From a checkpoint of a small transformer trained on Wikipedia.
Size: 10 layers, width 512, 8 heads of 64, MLP 1344 SwiGLU, vocabulary 8192, 39.5M parameters.
Architecture: RMSNorm before each block, rotary positions, untied embeddings.
Training: a variant of Muon for these matrices, 646M tokens, 9855 steps.
Each number is 200 + 30 x the weight over its row's rms, rounded and kept within 0 to 999. Layers, rows and columns count from 0. The size before them is the row's rms in percent of the matrix's.

# down: layer 7 MLP down (transposed), 1344x512, rms 0.0524, rows 154-171, columns 384-511
# gate: layer 7 MLP gate, 1344x512, rms 0.0847, rows 155-172, columns 384-511
# up: layer 7 MLP up, 1344x512, rms 0.0896, rows 155-172, columns 384-511
down154,099,229,189,205,247,217,171,247,152,207,166,193,239,187,230,206,200,221,249,127,187,219,210,193,179,193,207,199,195,230,231,210,188,236,169,243,212,178,153,235,227,185,230,254,201,185,193,206,253,256,181,199,212,203,206,229,155,266,170,201,187,207,184,171,175,147,210,168,223,219,220,216,153,218,198,133,230,205,231,189,244,170,198,205,207,192,265,205,212,198,177,200,194,193,205,179,231,171,160,208,235,171,197,207,251,192,187,244,166,188,161,174,183,210,218,259,205,185,173,148,182,185,186,161,187,189,154,222,194
gate155,100,249,165,216,240,193,197,198,163,226,146,184,172,218,244,191,157,182,205,202,188,172,190,230,203,158,168,139,191,190,243,202,203,229,200,199,183,196,187,249,188,205,249,194,159,208,195,181,175,204,195,121,246,189,236,218,235,187,196,245,182,201,220,239,258,224,220,218,165,190,233,185,239,194,138,207,193,250,161,193,195,218,210,190,201,168,171,145,179,209,159,224,174,194,202,202,205,178,199,151,238,172,235,218,222,241,228,168,183,195,207,147,216,201,238,225,228,181,211,180,187,203,208,230,181,261,182,207,175
up155,097,167,207,228,233,201,162,198,147,174,240,243,226,230,183,164,229,198,262,193,230,231,170,266,166,192,149,166,216,175,232,171,204,237,184,204,203,216,227,177,191,194,226,160,187,138,194,212,169,228,162,177,208,158,262,221,228,230,210,204,193,231,226,165,148,171,141,205,211,179,221,232,222,243,205,184,143,194,186,199,203,225,205,168,188,151,218,188,200,214,194,260,203,259,199,266,179,172,229,277,171,182,242,177,188,181,195,225,247,239,208,202,233,219,175,184,202,260,166,183,212,190,133,166,192,204,212,205,220
down155,100,252,153,216,161,160,156,230,205,206,220,170,207,186,192,177,224,204,207,192,230,182,221,252,218,260,132,160,164,164,157,253,235,196,187,223,181,187,228,164,201,200,220,183,269,202,200,208,156,174,197,221,208,168,244,198,171,157,195,187,205,195,198,169,210,187,211,247,180,199,187,212,232,165,187,207,201,172,214,173,186,218,186,214,175,179,223,196,182,236,201,180,228,234,166,198,162,208,207,170,196,202,154,198,201,160,196,223,166,174,212,231,203,161,245,234,193,140,214,212,170,168,146,248,226,185,189,188,259
gate156,098,186,201,241,199,230,224,215,165,191,227,226,216,196,176,185,151,160,196,172,171,152,207,161,151,185,152,165,197,187,188,221,222,258,211,136,141,253,198,259,184,217,146,193,211,181,205,206,178,224,181,135,161,202,179,198,180,155,182,186,217,251,201,179,186,258,189,159,187,168,214,235,158,175,150,185,203,223,264,219,171,213,242,231,219,239,206,217,122,236,184,222,243,184,223,211,196,164,160,193,255,168,230,182,206,168,199,166,213,185,153,142,148,166,205,149,212,214,146,166,173,189,256,170,199,201,170,188,222
up156,095,150,193,194,265,142,160,201,176,231,166,190,247,195,203,185,180,219,211,192,190,205,191,182,234,217,195,215,198,252,205,186,193,237,191,216,124,190,193,228,194,208,233,217,199,266,155,203,212,188,220,191,122,207,250,191,168,198,253,180,199,196,226,260,233,267,177,265,207,215,224,219,186,184,233,218,263,164,170,209,143,187,226,206,188,209,175,228,187,224,155,176,205,152,233,217,167,188,180,201,264,177,158,194,235,137,186,204,168,175,233,161,183,201,175,181,244,223,172,216,224,193,207,219,241,228,147,246,186
down156,098,246,159,255,203,219,155,149,177,213,163,184,241,201,197,261,212,198,161,185,183,151,267,150,178,160,205,203,201,206,204,250,180,226,197,180,135,210,196,220,229,211,207,200,141,183,217,158,239,204,211,246,198,206,233,117,204,204,160,162,149,166,195,194,236,240,251,180,197,199,185,254,205,183,139,195,233,155,207,203,187,226,196,209,228,257,201,250,212,202,174,191,185,230,245,185,221,183,199,146,231,201,176,201,176,260,226,156,218,235,223,191,220,244,177,166,193,200,239,201,221,199,222,199,188,229,209,235,232
gate157,098,204,278,210,202,178,188,186,154,175,251,234,204,240,241,235,209,235,206,190,156,193,217,219,235,179,167,211,247,132,222,182,195,228,209,165,196,197,215,247,208,199,205,154,166,214,211,190,155,185,134,209,252,228,236,195,189,214,208,190,266,164,196,231,236,264,169,203,188,183,151,192,231,216,215,270,129,151,188,216,206,201,185,190,209,174,196,160,202,209,146,206,205,197,170,176,203,194,187,152,206,191,205,199,245,214,164,189,205,187,235,226,232,188,217,124,211,186,222,209,189,204,159,256,240,196,216,195,167
up157,099,209,265,204,218,187,142,202,176,209,207,283,225,195,220,246,212,247,189,166,216,264,202,238,197,189,210,234,213,195,190,228,180,175,218,138,218,242,216,249,211,221,254,196,264,193,190,221,111,189,178,197,204,224,162,233,170,201,231,223,166,135,176,246,277,190,178,181,192,183,169,145,216,169,204,218,183,225,233,238,267,274,296,197,177,213,247,212,133,213,194,240,217,177,124,206,162,164,182,206,243,204,254,155,193,233,223,207,199,165,185,231,187,177,222,235,208,215,223,219,196,222,167,251,158,167,201,172,139
down157,100,195,239,220,182,147,187,253,157,206,173,199,170,221,251,129,226,291,141,172,197,191,201,233,190,245,137,210,199,193,190,164,205,145,212,216,240,205,254,193,246,231,217,203,177,215,185,144,156,217,178,233,168,235,239,185,221,191,217,216,172,222,204,220,234,155,205,176,206,147,176,217,180,213,244,214,190,208,158,213,221,244,217,175,157,183,230,154,140,144,190,190,190,192,202,201,208,190,261,183,170,213,192,237,222,221,219,159,238,200,189,229,200,204,222,197,208,241,198,187,174,189,208,244,227,199,204,239,111
gate158,099,226,213,174,215,242,257,175,226,186,195,183,157,164,166,170,178,193,236,206,157,194,205,221,189,206,141,232,237,211,196,198,183,190,188,177,181,184,182,210,186,216,234,221,227,263,203,241,198,189,161,165,195,189,202,170,251,244,207,199,190,252,144,178,215,185,172,169,201,200,217,224,275,202,232,164,209,128,212,258,239,202,142,171,229,257,187,183,144,241,186,179,172,224,210,224,204,180,174,164,263,136,238,177,179,186,201,242,159,200,234,217,194,162,173,152,189,186,161,182,239,219,135,207,211,234,175,180,237
up158,103,262,214,172,204,217,213,235,203,197,207,208,160,151,204,172,221,197,198,248,198,229,221,212,208,174,199,263,178,170,190,215,206,197,219,130,188,179,244,212,222,232,177,211,272,157,200,150,187,249,214,261,164,197,227,223,184,192,223,181,183,191,183,244,180,208,234,229,167,222,240,204,148,231,217,150,217,207,199,264,259,279,258,201,192,214,182,185,200,179,182,181,161,190,149,152,170,197,167,254,234,158,245,214,235,169,189,205,207,203,232,213,196,226,210,139,198,228,241,228,192,198,187,214,230,195,202,253,194
down158,104,106,190,190,209,158,140,156,234,239,230,202,223,191,224,204,261,234,218,208,176,160,173,151,199,212,204,212,195,181,209,195,215,170,192,207,182,221,238,128,160,182,192,260,166,225,244,194,143,200,192,230,234,186,225,179,131,201,196,206,205,218,198,192,176,183,213,208,250,173,188,188,219,187,209,210,197,198,267,188,226,195,228,235,219,179,171,177,246,201,185,206,231,158,187,131,175,172,163,173,200,224,152,220,192,200,181,181,247,211,201,224,217,201,193,180,201,194,178,241,219,204,224,226,205,145,226,293,168
gate159,101,146,193,225,168,196,186,240,173,272,214,221,190,194,197,150,188,234,166,249,172,187,229,152,162,169,194,187,188,282,217,251,140,219,230,194,213,182,162,209,198,214,193,240,233,169,190,205,198,168,187,180,240,181,228,189,236,241,172,212,174,205,239,179,224,238,194,248,240,223,204,205,201,228,253,194,193,226,180,225,216,201,175,186,185,170,184,207,210,199,223,216,179,149,213,239,230,144,202,223,182,189,216,131,228,204,214,214,270,243,237,148,182,158,206,206,243,214,198,220,163,183,229,159,139,221,218,193,222
up159,112,212,178,175,241,209,171,227,161,144,194,197,223,195,225,207,214,126,171,232,188,207,204,226,227,214,199,183,244,176,222,138,208,235,228,238,156,207,151,191,179,169,205,187,149,177,190,233,210,235,182,211,171,234,209,203,177,204,165,184,224,132,175,164,150,159,218,189,198,177,215,216,182,150,224,184,224,166,226,182,186,195,177,160,177,223,215,219,210,219,189,173,182,216,222,152,147,200,202,206,231,285,199,218,221,235,187,183,217,178,166,206,172,243,184,159,188,157,204,147,232,205,223,194,219,188,191,234,230
down159,105,176,140,186,215,240,168,230,190,211,217,250,198,179,241,220,166,177,193,204,177,207,191,228,188,215,237,207,176,212,200,175,181,179,175,196,200,212,194,234,207,181,186,165,242,129,234,209,192,180,193,215,245,207,203,192,265,187,168,211,164,182,163,193,154,178,248,166,273,205,182,180,141,237,207,202,214,179,218,227,235,205,196,224,173,188,150,221,213,196,237,161,128,193,201,204,178,209,194,206,146,222,231,220,199,206,203,194,193,179,249,205,246,217,149,150,213,215,164,190,245,217,176,255,178,223,216,205,184
gate160,099,168,202,202,204,187,157,162,218,157,140,198,184,169,192,175,169,228,192,220,185,205,194,212,229,226,216,244,204,195,226,218,229,218,201,215,254,163,157,214,215,267,259,185,208,213,199,185,220,203,169,205,171,176,190,172,184,169,160,192,199,194,222,200,171,180,187,232,155,220,199,195,223,199,203,152,189,245,200,238,207,195,166,164,225,181,164,169,224,184,217,197,255,210,183,179,191,190,257,152,219,239,200,203,158,157,170,207,217,216,208,162,221,201,264,207,175,214,243,182,235,210,191,170,202,188,195,174,175
up160,103,227,245,214,240,159,189,128,210,192,208,182,215,197,194,166,173,208,204,183,153,207,189,261,197,191,209,236,138,231,142,158,207,174,227,235,229,145,194,193,117,184,162,153,241,237,193,226,172,235,181,206,150,218,235,135,248,207,205,222,189,192,201,220,209,168,176,245,162,249,208,149,280,173,204,132,237,196,236,238,160,181,188,157,203,209,187,194,130,195,151,221,245,225,198,214,186,172,258,213,193,222,231,138,173,237,148,160,190,194,200,187,152,176,172,165,163,206,164,251,219,251,167,241,136,220,157,235,171
down160,100,209,192,176,191,206,259,209,199,220,241,221,218,198,195,201,180,217,171,194,170,186,179,154,166,243,173,170,185,266,205,205,200,219,212,191,193,235,232,181,192,191,209,159,170,162,162,155,215,215,136,211,214,177,157,214,221,183,161,248,176,223,200,236,200,201,216,168,246,175,178,195,197,210,212,190,243,200,241,161,158,215,192,218,169,191,172,209,102,194,186,183,202,218,242,202,214,169,236,196,184,151,221,176,206,287,148,199,201,201,215,148,200,206,163,188,165,189,197,141,213,187,150,192,186,223,211,223,201
gate161,099,194,237,180,150,207,204,225,193,161,198,201,206,191,214,215,190,194,127,223,202,187,196,219,231,205,203,206,165,143,154,229,167,187,200,208,171,213,168,221,224,194,226,175,209,207,196,211,151,200,240,162,183,205,186,226,186,185,163,197,154,149,179,156,218,212,217,220,228,192,256,199,202,171,233,156,199,172,249,236,255,182,257,158,206,134,253,229,195,187,208,156,190,195,206,180,185,245,186,179,219,142,157,155,175,201,209,248,153,136,194,191,194,171,204,156,171,196,184,200,284,209,199,228,228,210,194,218,215
up161,100,208,250,197,182,178,195,176,191,265,239,205,230,140,198,176,190,218,167,214,164,184,200,210,207,200,199,209,219,193,233,196,184,216,247,193,173,194,233,193,233,182,207,202,171,201,196,235,145,205,214,283,245,193,215,222,183,159,217,219,208,205,173,134,173,264,167,193,221,169,218,172,239,172,163,244,198,168,200,215,237,162,179,213,168,203,221,224,233,165,160,198,200,236,208,202,185,174,169,213,244,195,237,193,211,161,165,179,163,191,171,172,235,198,173,113,161,229,224,209,213,145,186,274,217,191,277,209,190
down161,097,150,162,188,150,173,223,213,196,167,180,207,227,208,210,144,246,174,199,200,153,267,213,198,219,218,205,147,189,218,207,205,175,209,181,179,263,231,185,187,128,185,239,175,237,246,222,195,215,200,160,186,227,218,172,220,164,190,183,199,183,200,248,180,135,234,198,189,218,208,241,217,239,266,182,210,223,174,197,233,225,164,235,167,168,201,206,202,177,251,236,187,182,176,197,155,193,233,264,199,239,168,182,139,232,159,249,226,220,170,220,188,204,129,213,223,199,134,254,232,239,174,129,254,164,197,228,155,213
gate162,105,251,186,190,187,173,231,223,183,195,211,166,177,197,195,213,211,175,228,209,193,236,203,240,202,217,228,198,210,168,213,250,157,239,199,147,187,209,153,208,208,232,190,192,143,213,163,245,167,167,139,154,232,230,248,252,222,188,189,211,201,215,252,189,174,207,210,206,228,147,223,222,220,178,213,226,160,174,189,208,223,246,185,148,192,169,177,196,180,169,132,234,213,211,215,150,186,233,232,180,171,206,198,208,187,204,143,168,216,218,197,217,182,239,192,205,227,178,228,242,230,221,210,252,217,224,190,196,140
up162,105,248,217,232,230,170,146,172,151,228,191,241,197,194,242,222,161,238,165,161,198,190,220,185,206,255,199,240,238,266,217,137,132,208,208,183,180,163,224,180,199,178,195,240,259,235,201,183,156,225,85,199,185,161,233,233,259,189,156,186,220,248,186,188,205,226,188,181,132,202,222,178,181,217,166,198,165,153,164,195,214,214,217,212,184,267,244,181,177,205,200,216,199,246,253,167,187,206,195,174,151,155,187,251,239,187,198,209,227,199,215,197,157,171,170,194,185,240,156,195,185,208,174,226,206,216,256,194,239
down162,104,214,224,191,175,226,174,187,251,254,204,166,233,176,219,221,192,195,163,152,159,190,146,220,163,200,186,186,218,184,228,150,220,220,232,207,213,222,189,194,203,174,240,144,263,221,244,188,152,144,175,175,182,201,205,254,231,166,192,160,214,194,190,152,274,185,162,225,177,220,192,154,194,179,216,190,198,280,182,224,208,197,212,233,254,198,182,198,235,201,186,165,215,180,198,216,216,218,159,201,154,173,181,263,224,172,164,209,216,188,203,251,187,155,201,244,203,193,206,145,126,174,225,189,161,192,193,225,230
gate163,099,133,177,228,195,180,214,187,181,188,171,191,210,207,161,205,197,203,170,213,252,185,207,188,205,221,210,221,182,216,244,184,172,227,231,188,222,231,185,212,180,230,222,300,225,187,183,110,228,203,200,200,188,223,169,241,204,166,231,254,184,211,156,198,200,213,212,158,229,194,169,225,252,171,205,195,222,188,121,200,192,223,223,202,248,223,207,199,208,226,167,220,250,166,225,168,202,178,179,225,253,161,193,247,132,136,203,201,240,218,232,221,167,203,215,197,219,163,214,229,191,220,203,239,187,219,281,215,221
up163,101,203,226,183,208,226,134,220,214,206,190,223,228,201,158,201,202,220,205,219,187,236,217,211,217,207,213,202,221,195,192,225,261,181,214,141,210,211,155,190,203,195,214,201,203,275,200,210,178,209,179,198,225,261,230,215,189,176,238,212,245,205,189,182,238,220,200,196,224,254,200,175,206,157,219,176,185,165,209,129,221,211,176,201,204,276,204,215,174,228,231,167,220,222,175,219,231,199,220,200,200,158,202,190,224,236,134,245,211,243,251,206,217,169,244,204,238,141,219,186,207,216,186,235,160,263,183,213,252
down163,103,210,221,235,164,220,187,239,247,226,193,157,251,210,202,189,238,184,173,209,236,223,166,195,189,213,282,194,218,285,246,169,140,227,182,251,190,174,183,127,201,181,209,250,200,203,177,215,221,186,193,195,234,191,185,239,230,167,198,229,158,184,172,236,183,155,226,220,209,200,216,186,226,178,190,238,161,148,200,204,161,201,215,215,186,216,240,193,251,145,191,224,183,184,226,206,170,222,139,188,225,206,188,238,215,210,154,244,214,191,208,193,193,205,191,184,201,183,189,190,185,240,145,221,185,232,223,175,240
gate164,102,191,210,168,148,213,178,145,170,203,195,204,183,191,239,209,154,156,183,286,238,213,204,274,244,194,192,199,199,178,218,156,148,170,226,187,206,201,250,208,192,174,158,225,209,218,212,229,162,193,185,286,247,236,208,221,184,224,229,213,207,202,182,216,196,250,158,161,199,213,148,265,197,220,215,197,210,200,206,160,147,229,183,137,154,229,202,201,185,174,192,244,198,187,176,231,186,234,215,240,225,255,134,204,179,237,176,218,205,216,155,174,171,199,178,190,187,238,220,185,206,165,202,201,203,200,167,164,194
up164,101,190,167,222,244,239,220,268,216,207,180,157,214,160,240,195,200,188,212,129,161,188,124,201,181,206,239,252,203,162,227,201,225,179,182,185,196,252,180,210,206,155,212,183,200,155,239,196,160,200,192,197,234,194,250,195,161,187,292,224,224,211,226,177,227,197,228,203,201,203,209,195,184,235,179,165,205,221,215,225,221,150,257,181,204,169,214,222,173,194,195,207,167,213,292,194,165,173,185,177,201,167,190,206,189,149,236,181,225,195,236,240,179,185,203,157,242,226,211,158,162,214,221,189,250,182,218,191,244
down164,102,250,233,204,219,198,187,219,181,236,234,211,184,200,171,159,249,202,228,228,184,198,199,256,186,203,191,186,193,172,207,185,188,185,213,219,237,246,187,180,208,170,216,124,206,211,189,223,222,187,225,159,181,143,196,225,157,167,156,190,212,205,150,207,149,228,230,184,221,191,161,210,262,244,169,185,190,179,145,213,229,166,149,159,178,211,232,272,176,201,192,227,188,230,179,200,213,132,219,218,212,176,206,173,218,220,211,168,153,202,204,167,136,221,175,176,196,204,213,207,243,232,174,209,199,189,173,200,204
gate165,101,249,178,178,195,178,194,211,218,203,197,214,219,195,229,199,186,232,207,158,230,195,220,127,255,216,193,239,205,194,207,221,194,172,225,226,249,174,196,194,180,177,194,177,195,168,208,220,230,196,222,227,207,147,184,147,190,164,184,117,193,226,243,175,217,216,207,198,197,130,186,235,92,184,196,231,239,190,212,230,180,169,132,193,258,239,171,250,163,161,193,208,180,168,216,231,193,197,229,226,231,279,216,171,240,231,195,257,219,137,199,191,230,187,190,184,224,203,142,210,219,176,235,236,183,222,185,167,221
up165,100,210,151,217,207,202,199,258,232,180,175,205,235,205,223,192,190,160,180,203,179,174,201,178,201,179,204,210,174,205,149,200,155,234,193,153,275,181,211,203,186,190,267,175,242,260,224,229,198,178,176,194,224,167,199,199,164,160,204,177,207,235,189,163,238,194,210,246,192,231,230,172,115,217,178,216,218,294,247,122,222,224,202,169,223,197,189,152,166,231,162,216,203,218,184,184,173,168,209,204,257,207,176,145,173,165,203,194,155,139,273,179,137,204,201,219,202,162,204,190,219,183,166,243,200,218,168,180,194
down165,102,202,260,197,199,160,198,209,208,178,241,184,177,165,209,218,189,189,179,219,191,219,222,135,218,200,212,230,177,214,217,184,233,204,183,157,209,155,209,206,152,187,172,211,181,213,242,210,186,264,170,203,154,184,225,207,162,201,199,199,249,168,177,223,248,204,160,211,245,163,228,274,184,162,240,148,147,228,185,233,158,249,195,183,208,258,199,99,133,200,209,207,207,203,148,179,179,193,164,209,139,187,236,168,190,147,180,172,195,225,175,180,193,183,183,160,189,239,194,184,216,163,233,205,152,208,210,244,151
gate166,102,227,127,183,164,222,231,226,202,203,237,235,209,166,249,205,245,204,191,266,175,181,180,188,203,191,149,189,194,186,197,201,215,167,213,183,234,176,183,175,137,212,228,215,217,158,204,208,221,170,215,182,223,271,158,214,254,212,216,172,179,173,197,198,244,164,159,189,255,191,168,235,297,173,232,220,169,221,233,166,212,220,202,201,219,272,214,223,209,211,219,229,201,169,239,138,200,203,155,222,249,194,205,144,219,258,172,175,152,168,201,217,180,208,189,230,198,181,191,245,201,223,212,188,223,240,203,207,180
up166,100,186,172,212,189,243,232,221,239,225,194,259,162,145,191,208,219,177,185,200,215,192,204,168,223,179,188,202,203,215,242,187,243,211,213,196,169,159,185,258,164,201,153,198,222,171,237,249,205,137,193,171,178,222,167,178,224,238,180,204,183,198,126,182,208,234,222,201,239,227,177,253,231,191,191,147,193,169,226,239,199,211,179,203,199,174,200,209,221,239,155,233,140,206,204,218,225,249,189,229,263,209,162,136,222,155,168,147,230,194,188,181,186,185,238,220,165,199,226,204,221,174,205,186,232,239,223,196,192
down166,104,220,188,200,217,184,160,219,189,236,197,158,171,160,128,252,176,220,221,152,236,196,194,211,146,250,213,195,186,144,222,241,212,178,176,240,197,199,168,216,251,251,189,247,171,165,174,255,200,222,192,207,238,203,233,238,197,157,182,185,209,183,192,193,203,229,182,176,219,184,223,177,219,187,171,204,198,176,233,164,208,177,174,161,248,231,179,188,221,162,158,212,240,197,196,179,163,235,186,188,267,193,171,183,166,221,194,203,253,204,210,160,209,225,208,150,258,177,213,166,193,218,196,235,186,244,216,156,190
gate167,101,230,160,174,180,219,179,213,196,192,219,211,171,201,235,206,178,199,184,201,177,211,157,205,233,177,225,211,203,201,166,184,183,214,157,134,231,178,245,188,244,172,172,201,258,146,186,237,206,190,139,219,192,235,253,217,146,259,184,180,230,215,207,234,197,153,258,166,241,171,174,224,201,187,200,282,223,209,153,179,211,215,195,165,204,186,207,213,235,164,227,181,203,179,197,251,204,222,199,184,207,175,119,208,222,173,253,165,196,162,242,220,209,197,163,200,229,186,219,166,173,205,254,245,182,248,205,238,186
up167,104,221,184,195,204,178,240,211,201,186,143,191,198,263,231,258,231,187,212,179,203,172,118,208,234,225,191,179,224,201,171,197,218,255,228,207,246,194,212,226,227,207,186,224,187,210,215,195,201,184,175,210,263,172,232,222,213,226,248,159,218,250,199,202,211,217,196,152,187,193,190,225,169,237,199,205,164,214,173,238,189,197,161,215,168,238,259,215,240,197,188,220,224,202,185,208,172,203,161,208,204,212,166,183,194,201,173,250,243,171,191,171,180,213,212,166,196,210,216,200,214,181,154,169,214,184,221,140,211
down167,103,183,235,153,123,196,180,249,173,230,281,221,219,122,175,206,224,208,243,203,160,205,176,225,285,229,214,159,199,212,195,180,195,215,278,184,259,220,221,206,240,180,179,175,168,185,182,188,222,216,160,215,184,200,161,212,217,171,216,243,181,190,197,182,228,198,204,164,194,210,173,263,226,209,151,203,206,164,204,163,228,192,225,195,142,199,187,172,186,243,201,217,170,194,126,197,203,204,200,247,188,218,186,175,185,221,212,210,156,182,208,213,257,267,255,153,172,181,201,240,213,200,242,200,188,178,209,207,187
gate168,098,164,158,182,328,195,228,262,225,192,211,226,223,163,215,246,209,196,248,221,154,221,188,204,237,188,169,200,247,188,200,283,236,206,159,198,304,215,141,253,219,192,214,196,207,214,187,153,184,228,202,165,227,226,165,230,193,193,221,212,164,223,195,211,172,245,225,169,240,193,251,165,153,198,155,202,190,181,202,241,226,273,171,234,180,195,191,196,255,171,206,197,195,290,231,207,225,243,170,206,200,229,203,169,160,190,185,196,208,171,177,160,222,186,213,170,194,211,153,217,169,188,165,208,205,215,217,201,209
up168,104,275,163,224,139,228,160,197,175,173,189,154,184,191,201,192,217,235,199,218,234,177,186,212,107,207,216,166,204,226,195,148,215,248,213,207,173,200,182,171,214,230,226,261,205,197,247,206,196,167,210,227,173,201,227,188,209,252,218,240,303,173,150,199,190,167,234,226,224,200,205,184,228,220,181,199,200,173,229,233,182,116,190,282,198,235,272,177,168,224,246,217,166,155,169,216,213,215,243,214,195,202,169,168,203,208,210,246,167,190,215,259,219,243,238,247,217,245,200,199,203,231,234,182,197,185,158,191,219
down168,100,167,233,182,205,210,190,234,211,186,230,168,204,169,222,254,187,210,188,179,186,176,212,161,179,192,185,200,216,202,228,210,216,208,220,206,188,227,178,213,183,210,218,197,156,216,214,189,194,224,167,162,217,195,167,182,218,215,216,173,205,235,245,245,191,177,183,210,145,245,224,222,248,184,228,190,249,232,170,199,177,192,213,242,175,200,172,189,136,212,164,217,154,156,198,147,199,205,203,251,216,200,167,158,194,202,179,224,247,259,261,210,216,187,190,169,205,203,182,192,185,187,184,213,210,205,193,250,232
gate169,106,214,218,233,232,186,176,184,189,216,208,197,261,204,243,167,164,207,140,230,190,161,171,150,220,189,219,199,193,201,187,200,167,149,168,227,191,206,216,244,196,190,192,224,250,156,175,236,234,207,202,232,202,203,213,234,211,230,189,167,284,154,205,227,172,206,243,191,251,232,220,159,189,175,215,123,200,185,203,231,161,194,189,204,188,234,176,213,174,208,189,174,187,230,135,199,210,210,209,146,189,182,128,188,169,226,179,137,219,191,190,192,129,130,159,207,188,183,226,181,240,212,175,221,212,192,160,213,183
up169,102,196,185,166,213,242,212,169,177,233,223,202,206,138,209,209,171,241,208,144,246,212,170,147,183,185,177,239,202,205,262,178,253,150,191,174,226,221,225,221,181,230,220,190,192,202,185,244,221,156,192,214,178,161,171,225,267,191,187,207,198,223,217,190,278,169,171,206,182,215,225,175,179,178,174,170,209,209,178,224,145,181,179,170,179,228,208,149,221,161,209,241,165,213,212,201,162,205,204,234,191,230,189,183,178,211,178,223,233,195,208,191,227,166,162,171,238,175,184,190,209,214,224,171,146,192,223,238,232
down169,102,183,186,169,174,205,224,240,225,207,208,190,192,185,198,179,242,137,257,199,262,187,205,175,225,208,230,238,190,193,212,151,179,226,168,194,180,165,188,191,190,229,215,206,149,200,170,269,220,177,143,219,193,207,209,230,265,217,185,244,158,192,184,209,193,158,200,176,202,169,155,179,203,246,212,247,198,202,268,205,168,187,211,254,194,178,188,169,183,203,214,178,192,215,196,166,193,188,212,285,177,155,173,150,215,151,188,243,197,205,194,199,235,146,191,250,219,205,186,193,161,238,162,149,182,164,212,186,237
gate170,098,226,258,222,214,175,214,198,213,195,167,180,161,185,227,263,136,249,171,187,223,145,160,205,229,174,153,187,179,207,191,180,133,139,210,184,194,208,237,199,153,196,190,186,202,222,201,191,212,234,226,215,223,228,236,172,139,230,209,199,169,244,187,209,184,183,210,211,204,178,190,222,227,236,168,219,175,209,266,242,223,191,167,212,223,131,210,262,172,217,244,194,176,129,236,232,180,217,216,200,203,263,187,212,184,203,136,208,179,221,241,210,135,216,209,232,163,251,229,231,224,192,236,185,204,235,191,161,229
up170,101,197,199,158,174,167,225,233,179,171,259,244,148,262,223,224,231,197,265,144,189,219,249,189,235,200,214,204,213,159,199,187,185,222,244,207,153,230,181,187,188,211,161,152,277,217,169,159,217,224,215,191,207,240,142,181,195,192,161,207,203,249,214,183,269,194,194,236,177,207,211,194,220,200,225,178,191,214,225,156,196,273,215,217,167,186,249,172,213,171,226,208,221,194,219,239,225,248,166,179,213,176,159,234,141,174,239,239,219,185,178,204,195,155,222,225,190,199,181,179,198,210,215,190,179,222,186,191,199
down170,100,206,212,182,195,228,193,204,180,185,153,187,190,190,167,232,177,253,254,340,171,189,181,161,216,259,143,233,199,193,204,199,228,248,178,213,206,204,244,206,193,226,210,201,248,231,185,194,225,221,207,182,148,196,227,132,161,242,164,238,221,195,208,208,176,153,179,206,218,169,175,230,180,221,243,221,172,175,218,200,211,254,164,194,217,154,233,231,230,166,202,208,252,155,206,187,188,226,178,198,214,188,172,177,218,183,180,201,237,195,233,215,208,158,144,170,192,224,161,205,217,229,160,240,197,206,218,215,214
gate171,098,164,225,204,173,207,214,155,244,103,195,185,237,211,255,158,191,223,195,205,189,237,216,195,225,214,185,268,243,218,211,203,174,202,226,223,250,189,189,222,232,272,216,240,213,196,197,192,215,195,196,210,195,218,187,182,200,196,223,222,215,193,178,176,219,213,214,224,187,203,162,156,209,181,123,221,145,231,177,153,173,143,212,175,179,193,161,219,256,177,206,148,232,198,255,186,172,175,189,155,139,228,208,217,209,221,207,192,181,212,187,128,205,222,239,206,162,179,196,258,148,219,271,181,193,223,191,213,152
up171,103,218,155,154,226,171,183,194,218,185,188,126,176,269,203,125,209,252,220,202,217,200,210,165,173,202,194,195,197,210,199,216,208,236,207,223,193,159,210,197,169,259,187,208,161,179,249,224,211,191,210,232,151,268,177,197,188,167,174,226,158,160,228,214,167,192,146,207,212,183,206,183,182,171,193,240,180,214,173,171,203,185,148,160,169,180,219,241,206,220,183,146,201,178,178,197,163,214,220,242,224,209,157,282,224,276,201,202,187,183,221,242,132,222,181,176,123,228,182,255,199,235,171,160,182,207,206,169,193
down171,101,159,185,196,197,199,218,167,220,136,192,150,214,231,181,174,179,224,193,146,149,214,199,139,192,239,191,187,175,139,191,202,198,219,208,182,235,204,201,226,205,142,200,200,160,235,201,186,223,229,191,198,215,238,143,156,171,200,215,176,221,184,158,189,188,188,178,198,200,169,223,187,168,207,206,212,157,167,247,198,147,238,167,147,188,195,158,245,209,209,187,241,160,166,200,180,171,194,202,176,258,194,174,257,232,202,192,119,161,165,249,184,207,187,190,205,167,172,250,235,254,227,243,209,200,253,219,175,177
gate172,097,218,190,242,147,230,198,212,192,188,209,191,177,202,194,233,193,196,234,174,219,258,183,247,233,191,212,212,173,224,254,174,221,197,259,188,175,195,209,165,251,146,221,233,157,201,181,220,157,250,250,168,205,172,195,218,227,164,155,227,206,188,202,229,228,151,206,183,181,211,235,236,204,205,189,167,209,196,234,202,160,257,213,207,146,241,195,212,174,169,249,209,250,193,202,236,220,152,204,210,212,174,219,157,196,172,181,199,228,166,141,263,190,188,266,175,203,181,259,185,197,205,208,215,221,156,199,226,191
up172,101,218,163,213,185,234,210,198,138,218,222,220,193,182,224,235,183,179,233,190,216,262,243,181,175,229,213,209,221,214,256,206,212,185,216,169,177,172,183,107,183,177,142,192,216,249,192,169,224,193,199,181,134,195,169,207,157,201,221,175,194,206,192,229,252,166,240,208,149,169,206,228,253,197,218,214,222,218,206,216,153,166,218,163,210,294,256,261,202,212,207,213,196,157,154,213,267,221,210,258,140,182,168,188,188,184,239,216,247,228,186,235,176,182,182,210,167,144,248,219,240,157,174,155,210,254,193,129,228